{"n_layer": 17, "d_model": 256, "n_head": 2, "n_kv_head": 2, "head_dim": 128, "d_mlp": 1024, "vocab_size": 2048, "activation": "tanh_gelu", "norm": "layernorm", "norm_place": "pre", "norm_eps": 1e-05, "positions": "learned", "qk_norm": false, "attn_scale": 0.0884, "bias": "all", "tie_embeddings": true, "parallel_block": false, "init": "normal", "init_std_qkv": 0.0151, "init_std_o": 0.00259, "init_std_up": 0.0151, "init_std_down": 0.00259, "optimizer": "ademamix", "lr": 0.000437, "beta1": 0.9, "weight_decay": 0.34, "lr_head": 0.00498, "grad_clip": 1.0, "warmup_steps": 355, "schedule": "wsd", "decay_fraction": 0.801, "decay_shape": "linear", "final_lr_fraction": 0.0, "batch_tokens": 32768, "seq_len": 256, "doc_mask": true, "train_tokens": 243300000, "steps": 7425, "dataset": "wikipedia_en"}
Each number is 128 + 32 x the weight over its row's rms, rounded and kept within 0 to 255. Layers, rows and columns count from 0. Numbers have three digits each. The size before them is the row's rms in percent of the matrix's.

# down: layer 13 MLP down (transposed), 1024x256, rms 0.042, rows 758-804, columns 64-127
# up: layer 13 MLP up, 1024x256, rms 0.0501, rows 759-804, columns 64-127
down758 043:108103083085112129133132098166090082135119106108171146186124099095168103161153136063161140096186143147156131098099076162095125094095161140102084130159071142136149115145178152167136163112164113
up759 115:149081114148130112115100070123093128138173154138084093150136147160176090157189168107094148114156100146099110158119114167133145196122116082077104116152129156038175138151138127124168087228169129
down759 120:117147109128138162076121163100050091117159107123162197172102092085166131133103160144161122171133176138151110127177174097176109167115110140134151091130089161128130077109114090135099073135071103
up760 057:115164118057184144147152128110198131165149134090094092111122161096112127115117146129149141095120105116176137164164102136136166079163109098151163115110087134105130094109090134108121120102096199
down760 037:164104080148153045143094107136098127109112156097145179119146050086131064103095121122166145108128093115082094113059121126138073121108184135101123144110109111140078120066105089141173159188168065
up761 018:160061140102201149118181047089124101151150188092097105119181086095097116084179102144128113124161181174150198140113119132133141159052101130065094148120117094107101138119096126185135126166114175
down761 016:133147138137122108139091120143087128081098093135147158159109151159120072130071101094136144114142117060128084130165072154151128055184120083115133124140083170183086139108172166096110157109151127
up762 118:093148103097152078098098108073143089115188072146113109101166122151119123087196073131120103143119152109171127135173158133139150099128100200181145149141118146138077115142168054184109156112079192
down762 114:165179208142156074147112142181132114148121085155123112151142144131114072193104097130136104169134180118157154115125070156118168114116087094178100120120094148171159105111133092127067160138112114
up763 120:141123081080169157147184147142164108120111165137150154098105138110125111088145155155169126104107137171136094113181167106153099145112110117133169152153178097092139138150135098135204060137145137
down763 125:126152218145096114130086134121131132154182149096113144120096161124135156144159116149119169100147059098151147158092163147126146151118086130050181085152111156088121174126029164085145164131096068
up764 094:096141167138099127131120171117085122106193154093148106079136141130101140172147043086131148165158143068084083108158098108180122095081086155090151150137157127118128106143143163081121157129057118
down764 079:142100117149125100033115080158105109096119169122126111138128110066184089112129102139085080173103159167200162118150203119184085189149096129161125092125126100092137131108138082164075142130083151
up765 101:114106114093132193099092146162175170119119120158095094137118125141098150206108141080098113145136160107097133090157123117131167161108107106118162203106125161132102092167123083136128081166126193
down765 093:194114141183131121162137162096165084158080167093115172159174130167176162120161126159114150139152146204108110104108113123111114103149087134114144147127086176125133167167172105088096172098079081
up766 015:155165138114174133173198128069167097185181128103129097138189187118185174162155107098142121113116100172135112113135174125117149118104106119187141140065134161074146162217150122178096092098134126
down766 017:166104114155122122088127116197114144102062123105156164118114064097137080131118164116129116118156130103098088152107151096079093113118145156121118138167109154083146115159173126095137172188141090
up767 118:162145114120132159138118101108076071072150125150121136134182126102158109132186149165139082114031144123095145093141138142155120160166152108142099119148139129106124125139110142105079110104096115
down767 124:093179117159138047121167125156133186140122079116093118133105104114107127129064111114112096146142069140117144140132181083133152158112097092120159096139113125151103109151158131129125133090124094
up768 106:212112090120146204169142150141131148126166129149153170077189136133077157135123084164088096160128155131148107117196185079136138146155132085089147121127135111139145179170166119181175169171125131
down768 099:120082149102185172097102107159129120120072120139075125129122138082124117090096144164157162125175106142150102159101091140171151145119147155156066139143091117194120175156063147148047127136103152
up769 089:100095096107110113111114119065120147131150129192108146149089109136141208118153156110100142136098118078095148188166115110151100110138065132115158162115110126082159110122083158174155128112153142
down769 081:114160142139129119125140128211133135050084128065150122121127135126101099125113154122149063135120101168091089093137189123094099101113158090120144117149102163098134155164136135101073091169143126
up770 116:023099119130135172155140118070146115141158146154097118078112192121181076106120071158127108141040130162158110124183184117163163144119147165160139091098170118111129119168143153156096175205064104
down770 120:149088150117106137166196156135124119106150123096095127096176147148119156162152087153110141118204095142124170121134116135074133138149112109079166108126179159154129141101149113106168130088091145
up771 112:108135109154174163127106080097172167133141178111138129019143148071144113111158097080126100096018175081086107052153129157125122091089114131161081144110113131153177132191127140179164099178101157
down771 121:091157133113118170126164127149129154120115124072156130173155130172077147120159137175124102145172104091148143208077148157120164185166114052130128094109087147127117135116155160115162100114178105
up772 029:126144131109159116087167052122084198161161160115099113080140134091134130080139128170159124104163228073103187106073101147116109149082103099179199142133149106184128130145129102116154177224154134
down772 023:123150131168099173135110173132131092054129112110136121148116150177087114108122127092145142085146129167108157101125133121167113078116137148082100160155119107129124146111111168160113102082115119
up773 096:133111086155161119107182165101108132141147120081095117154152130109169154179100102198024120119087085109160098120077169142113135160189141133132101114110124098131132099177169129114102110122115145
down773 085:098120159150137134158101129163119164111105113129129139125129141223108111097142138089123120139230149122139075101087121132107095114110080144094125107128140168127154152110135167096130142192158073
up774 042:096158128113143195122134140053130160095164135093110138110145149079110126105159181162105075160139111132185108139118141132177131099150127182083154127104137139125154172103167161094069109162142164
down774 030:108096166129156158074152141162114142106108133112128098172133106178102147136078097111134156145196127111131128109129102159082090049130165117171120083155101134111085134098138139114166188107121085
up775 130:132102157081165110108129064111156142147126202101141117054102086127112151153144148235128071149088068094107095106083156107084160170107111121096103175120157162080154174132159115180193164130146124
down775 136:132109098092207088138135156099145113133124114110108141117099121117108122173159123139081109094162158140094121093151155147117125123133137138133150079150154123171127174134129130138094066152144084
up776 087:120091111107131183128127177135158127083137141170125112135137098042118180115115077065088059097190123155082128132140169082109138106188088153136089112122147118118125135137116139152123115168136141
down776 068:075216153098161100144138129171105145138136183108100131182126078140101167134131115157133140104132127134097137109141130217080098141157116152142144195172069109078118192081112120078150096115129167
up777 114:131155155128147115143117099147130122136147088118073118127162142120240182096157161161126076102110084166176132059143104094140157086111065169129102084186136113120201123137166151084097097137117117
down777 113:127097074128180111179122132127179147128166115139146127052143106113105130113183078087114069163109112144107116121105168145171127170140204166097101113151185176102101074108135167166156121143147105
up778 107:141111136152139147144134155112127119139127155131143139132114095103120133150110100139087064159068124041098162138163181181113162104157132095083097136118137105117074153086125139180135147197094093
down778 099:142172141124066090125158146152117070092165105077085146117146188137140149077177095161078158096126165193139135193173099108128131166135148169174112133124142160137134135114127128108168044125096074
up779 099:109110127108137099137091087122121136103141093144146090114171079091169121144123126129153089124106131160135102127138073103164144104144112167147168173118134098124105157093138099114132136191125112
down779 092:171117112095166128097151078149120128104154162120120128137115149120154134112165115118166197119125155116147144154124111132120154098152127088120162107118200108093134124135075155084146068131120166
up780 012:134157158123188129137155131117125106150126136121088094160160173145171137113112092147079128114150131136173097166134126096132217150125188162110163191122085122044066087113111115113103103116158156
down780 012:159124158157089196111117113094125110181159140085153136154162070140169096100094167070167070091133104122102125125103123166146102117130163143127118145133091187173105115176180140168144129144153102
up781 117:147108117150147108103116179087130133106119100085101141095162128145096138141130163149083112115156144176137147124084127097115183129164118080198168146115123123148083114176127160086126075138123155
down781 126:005105113077137108162145160154161137137123105130165179134142105107176161055130140111160100163135168099178154101188156140062130132102126230118088118124178139175085094121127112142075142103102145
up782 021:105129122137208130097159127091172080106149159113107112129115134137171175134111079110111121120056170136118178113124104094127130127155128148047138198073170154108093172163128079096116136151118148
down782 019:172124105178095136189175152143132174180101117107135119142129082086108084118123119104121138106147099140094140120100155130133129181131136143172115183149086168146111115088107164138110083124107126
up783 084:118154144176127107159154036124136122091117115152108115148115080117170108075177122190137111148124159069123160143105188101146181117129098165139163205138102090130084133184125112119190131187127136
down783 067:162113105079144133143102183128142182106163132103156167113164106175080149128120128128169148088165089148110089142128097150170176126107120122119161106102143126147093143093173167123078156149136109
up784 070:130135134101162093112141086118139121195120160120119099118130123151131172154147169143163053155131149110122155111196098112131083174095100125130158147132132145140136010100108139158154129145105142
down784 050:068145140145082129151126121148105106062183094079186155111117177148074107120127114090132138080117137080114162166099131145127115118125141176086165109112095044096140184208138120130118116109140077
up785 118:087167119144151128058129162068155102129093127134101163132171115130107100166075110143108110154124125126147167171109169068156057226101118128184104113151148067160106108154179127172103124177100140
down785 127:105089163077137133113166119144149130148164131101132137127104105043181159119123151106093165119117110059078093089126115117168198093147082145095100094159120072137121148180170141139131174122118114
up786 098:086148140030160152162184100155152069133117134180106123131157181082195153029106122148086055118148115164179155169155114133197153098147086106185149151102111072106092138177151136156132141175084119
down786 084:105101157098184130118057125153136108054159140137154152115123092097121147168154149131109147116127069175090120083092092144117184170125151164095109111148117135172132127145121117153137160112159138
up787 015:148136145133094160169136116143114078133154127132083089079134172067128137142163143112098134174134142090134127175088125136153160130213082082088144133175108232135087117109129112068091095132104182
down787 013:140129114164138099123156126086168127157104145135133047186115104167116152091094103120153122087138111155110123121123144117116148124118128080149093078153067159138101112067129182143170152184119126
up788 093:122122098116115126131159083109121131226115156134151083139132110142108122104106112188096121140085144137121153145129139143127115161118117126165108135134169118110161060122136074116147128138121100
down788 078:088142133139111138164133114121124110100135126130125118113097127098114096170133099133132072110235158078108153113115125156151166150133084127126089147183105146124101129145157150068112143112099144
up789 119:106181123111059138126162109142148128120108144144111059151059130139195125152122064086128108080085145144118123125130083058112092187109125145136158160107146125053116087113176201095101153156136170
down789 119:092147099161147153160112110102148169119139103139110091115103154105129191115204090148160110142156129214132090124122155158155128143185100090073111091171083148145061107140131095112151119110145141
up790 127:129151138127102150144128124164168127142140132114176069107135122134111142106112173130074120143108131134126099072098153150152085093083149126085146206117141119119138127160157088069113133122086136
down790 139:133080077087152146135200116094140134143157160100131142113138136114117107135107127101123149147144133167169167114173068041113153124079123143144112097211098141159124170111142109191201120153113152
up791 090:140162060132120121117131102078133156131209108148114079093088127096132152183174160133110100125120102139137146116170133103134120174167121153132121119071102098114196159111140130153107115119143120
down791 081:106109156133131187116105126137101136104077099151094154069101101155171122106120118140133100145120129135178152126142101135157125120156131115137116152125098142112106145124126097108162142068161121
up792 014:166121133078165122155216125088159067137139111126177111153147182148141119184147149096092161183123062104149078118102156133138135105117189109174145141110138133057155134204126172183040112134118125
down792 014:167114149117050119191058065184152174133119104104078180111159087145109121116121136107142062092167155171137116130147121104112140129133086127107153142146108125123095102131123110129168133169165149
up793 032:156142136101084169182232128080140127154120152129113095081189158081128137131182188176177131196133119138178115122143182105149153092113112125145164119103149192114122143168172136141142060121124175
down793 025:156097131155166110114093127135128093123058106087181109136140049115165126076114138079097101141163117105131101118109115131107108092132154120169115139184042105126142136116130133110153212164168084
up794 084:147151131094168153080128146143113068164179167150112141104183120173126171187138129083101181078152199117097114110080159091124118136058110085104088107101115128084131166131151133129132131168139175
down794 065:126114140135141113152151102127136152059108145089123146096051121132136104103190078145123108125124134097122126125210157104154165156168096112119115207187156118145112162082159134115171120106129127
up795 094:143132156109122132125137150116124105137097134114180135127162132181177165188095106073108074099140131134198093124163104090125182111151089185141145106103116170135116121168116127101183080127170185
down795 084:148091088090165116166121139205111169108092118120099141141130147098119098139132126120217133110180146196080130032159152152093131173107125083109078099142094122155142104104137129101108081101096095
up796 038:084135106080187160142198131070151118144161187133106148110113112129151167071139139149123140135136139121116131113129159136135143122071105151143150216101223110074179129168111150150104111203098146
down796 030:147121123149119126141087131174096104094131120072140120106119150144101099134122093095136136130177109111129113103119124157138081122132158136129113136140076139130077130139174139129132145105155128
up797 097:164156101153127059176116162109072151126137080085098133083190159145127177112119107170093165104107125085139120182122093128182154147155187128135163110135144150113176107134102124185131160152192170
down797 088:070103153190114173127155219189126068120130054165160095153109099114160089133087122122054106145155105124136169115118175135091095049165087117167095100112151086153102128133192148084104125142143096
up798 019:114148150092219116129130140079208103157161218143119081098129194134139178142096058112123112178118150152147144181069142184097160133101081129120177137119118132064122110192070079114121111131082136
down798 020:149122128179061143116102100131061143135117102097150147156135063121119131127128148073152101116168099134047106124139114138146097087134201129129091155145076208129102124117205177140123150179143137
up799 124:094131090121116123084151065123150112133130167146093128149105129154168143138134113094101113102118188130104134133141083141114138143249124097136166125120111141106119095228098115150085102167117155
down799 130:171182063159119105130147087120136148129138108101064156116163188129082159171110134096139109173130131141120108129075160123177155122102077166121118135161151147152113157085196106129131092116166084
up800 129:151167111118087096142101055136121117070133167203194153160149120134165153183203092174114090075140098124112124133133151110094052120108136135165123160127119087134181074135182162109100105128138099
down800 137:116105065127106112130132175187121121124138058104086068190116093125092146145140090142125135151147142141091092133101134151148154092136103077080110116128125156095134128096096121057132153107173118
up801 126:092167123051139121097065111139137091168157101143145147135112142160139093092122082145075053219110128133091190161131157133160114110173120169095156113099124144157073095066132131216113127105130139
down801 130:143140117147151154153122148166133159162147115110121160089152096172092127142178098154159144083124144129123092067137122079137140085065110097141122125122119126205150164150123127124155031204092163
up802 118:140164107081079119139106089058133142190150114121135102113135137105166199051160091148095087127128202140116130086153104125130162146114123166150119097098173125121129094125082116108178178108086164
down802 112:140152088160160148105118161150133083153126112131169206131135157108123056145187106143133107129130153130126112168098171148122063109156098140221127058148155099126146108095183106142148159181133091
up803 106:104103118103137124103133103112094151085126122114166085123149086112138157202144156137140122104094132120106116183131137149133126128118161112180133123100158117121167107182204097121113154147144121
down803 110:108099097138144143133144066181126095134104106181098143135067089080117169116123074159093141082083197142107152058129103153135141174178131118115102116114200145129132135130073143137156122101169144
up804 130:109130057110064149168131120100143155110096128159135088148103135130180194039182138160111084104136086077151126137103102159146152142088099082164133118112102130072136135194169068120099178110110155
down804 141:078098108131114153069187093117144118121183166182147130181105115057107113085121104106113142116160128164145118138183139097090120120137120125151132169172171107132140145131154170105172088089092182